Each number is 500 + 50 x the weight over the matrix's rms, rounded and kept within 0 to 999. Layers, rows and columns count from 0. Numbers have three digits each.

# q: layer 6 attention query, 128x128, rms 0.0524, rows 111-127, columns 64-127
# k: layer 6 attention key, 128x128, rms 0.0525, rows 111-127, columns 64-127
# v: layer 6 attention value, 128x128, rms 0.0522, rows 96-98, columns 64-127
# o: layer 6 attention output (transposed), 128x128, rms 0.0645, rows 96-98, columns 64-127
q111:553566555438521518523480562477508452511531493550415545568485499456403496529455523512479507416469524444475546481497477517479479508502529541510536518555473438498505560473516456501547498439475539
k111:525485489489517422557453457559498485539521540493479534534476495557524551488489489470495551577433522507504448495572509512555560490485550513515454510490533510465523475596497447473437511522433479
q112:539502560515500481439533511516600486541501426501436484560561517394538490502471494463596517477494650490555591472416474533496482488458525488448467475476547473487429513518470376592537528566490552
k112:568573508483522487469459555416485577537467333476383490505569632393513526501575482475528549400488593432564536407371536556398439455471469458405467545516560498485511453481436525579502483490537534
q113:486496530525464576428468558454565567537533442427435463477545605414468519503512536528600529531465530472391515426475511516349481471464444480435457495552474477451510509480498534576523476560525510
k113:528558561506503566499493514465566529551486456531455481531515514513514538491525507543517462462505542418544515459512472526495479476496503457492460473489553474525547492522491488532585521516517485
q114:463448450513508514504508467496478504459498568473534532501491471472499481474460529490498533570468481479446451531485514549506536533462525532477501517492486459490494489508514561483514492516543434
k114:470440480503519435518447492504425552432510544452534539395502498525546480471495491486510504547482468565525469573560501568534526490489521488501544538437534486450527487517420488508480548550478516
q115:487521446582493451496522485530467463441472528462475500493480470540479551464462530476435531547471477500471438540492522461593496467535491570525534473459444494493463511482508511469448542520441509
k115:478474479483536436499525527532502477479464591551560533439495420557501453520409506501495513569517464591492482484496517556543572500489569522537563499472519535477505533499493490516485474510523459
q116:432540537518483491567472475532445502461519535476482517444517430506539560466457435518534473511566465555552505552572475502494528506501526506485546411505517579472578569485525491493503517490498464
k116:482477508508555549491562484492499518470546537554556526452446555502482454491486556559509508517437489465486434437513494475484465550517512550494520526536496518522472483489530450488462439460483439
q117:467576429454533496443509572469509449458485479436436534528594517496480461469507491504471443496467522527484451484475511473508507460553476460529560452506513489481559506475500516486470538464468463
k117:555511477538462616477492508459626593500529426466468541528538603407462554565591522468546574482460569397502553483477447496512475444438539537398464513495557517481425503453498543552533549511558516
q118:463555452535567535565431414560463409388543541569524522445402461579510520509454551486476487517521393552424438478487505479549586474584495539576521454516426511425507525515512425499495484449474499
k118:467501524497461463575504516462542479525477477418480471487546498471448507488488485518514495499515514524491550485510510511480526500546534480475506555485533526481513551481519516471503480489486491
q119:573500475450490449453455481527540445487556457468433508501544583501588480492511487453520522533438560492528484504502584556480481498544548469492473537422484473530469448494556443567593476526460552
k119:476508520499445467577552533541494473521459513565589520477442458475484523482498490509491528494505486534485452481562478524522455477494532491525485529491495529473490527553486505438475546518526550
q120:560495541527477476482567585481434509486529496516532492524496502524545503468529451531469581462448505542503404481512533495452525521549517503578508482519465485506446522438458582477524479549560402
k120:464531460508379504446503525438538546494514451494509509489513551527486482479547450557461548526456494487532558461458529561501495544483494457472509473467513548493540495500518465467499513474553480
q121:498494455549570470471543458512521494549518429488440476459493482498579448498519492498532490489445510506462454520479487513528437414539498538553422471532483482478491510467520514489513521452497469
k121:540503486566441505512510483523555505500507435519497529521529465502461461580443532508477500549504527402515455512520469478502479539493425530510480520558487501507548532405513475458509525495538513
q122:476572538569563513436468476487463551538495479561432541471519571512509502499487479579551516584589481550490502506522466481499439518484446524522511462555556502433494526512465530511492451434474458
k122:489505495426476465505491530528501446455496476469494552527508537472487475434450459505506471416558471497531517517489502508522510552520450481439453476568542494489495497511482465476568458521467516
q123:407424539499480476487519434569482468495551580535535488448516489536439514522543541480452499526515409522508412480524514448522507512555565486519535579475479484523513500480551498505576502483429494
k123:540526464530544544521501507450519544588411453416509485478534537462524486473535584447517465483524570399477542470401528554413442473522488420556485396501518532482495467562503561492494539463563502
q124:480560499534468428551469563512524498535421484523500487536484553519510482473487534535449490521426486507471521537488461513506457528459502387491493529566482503527515479466555501485507430487462459
k124:483482435531525443439465488520416489483525540497576406486437544484502445529521461449443488517529471544498503536506493527549553537507512542489499507518464474487545524523479567436491518456531510
q125:460488416520600473546550512543498483516524501502557534455499561509506537497433496507514493446459553461466543469504536474579450561496457495477487513542470544565527516539469527456530474505413514
k125:479449482524473484454477496494571480472476556580541455504425463481543530469524537481445518558478503537490533528486445508540516484465529451502548549505493512485446524454471511517442492508510492
q126:563456558441443495458499524524546518515488512433514496525455568405471492471488544546494441534477499469533498407534474537484497465455510423464450459517571500495465478511448434517475464478526538
k126:386463476476476496532511468550537487494513562511595542492450417568522538466442464490499517568530439513474429539564485533555558569523523474570521495498493466465480550503502483421514498556468448
q127:531533477591560462472500446516565472543469536473499512575517496438475612493444514515534467483458489546493446493508482488453534465504520466508498562458498463407507570538589568508480507504502497
k127:435551486553508519556483468541473603537457467487511504438500480548492515491474499503482535505514508482455472481468482497525464469462518475431534480469538476425534513552518524477488485535495565
v96:556482531487660483467394380411458478528561543487548510577549609494523480548487498528404446472485539516535487380511566552504318585534450426418473513533498532509401488521579480469356561466522416
o96:462419525408487436473432574514504494538430508402504552582520425410553387597484468466458558526459604554599559435432514516463465467528406592508569451513485554624488502394411533487403516495405499
v97:553455558531553601490408458400413510517471521541513507403441408453495483523620600517582610492558581384433548515482507412472523536507523404420575519568393490497460536568426459410498426473493575
o97:500527402557468500489451501503403523433500470500454451480527444538510501399539679474515550471549555584475492513510465470452612474511468447457655518559289454502423561523481454497416538554515482
v98:419581349552541460511513561602572543457521436531471526497540418503458537431473466515553577508545464545593509391499504584457563580349510473420594510543494501469525567615626590538433484434597499
o98:456610497483552587471487463547527459512517639461560436426556600491454470503561449528489437518505466474506568499491446468529537571517535554418621488537591533466451570493601542504496547415517519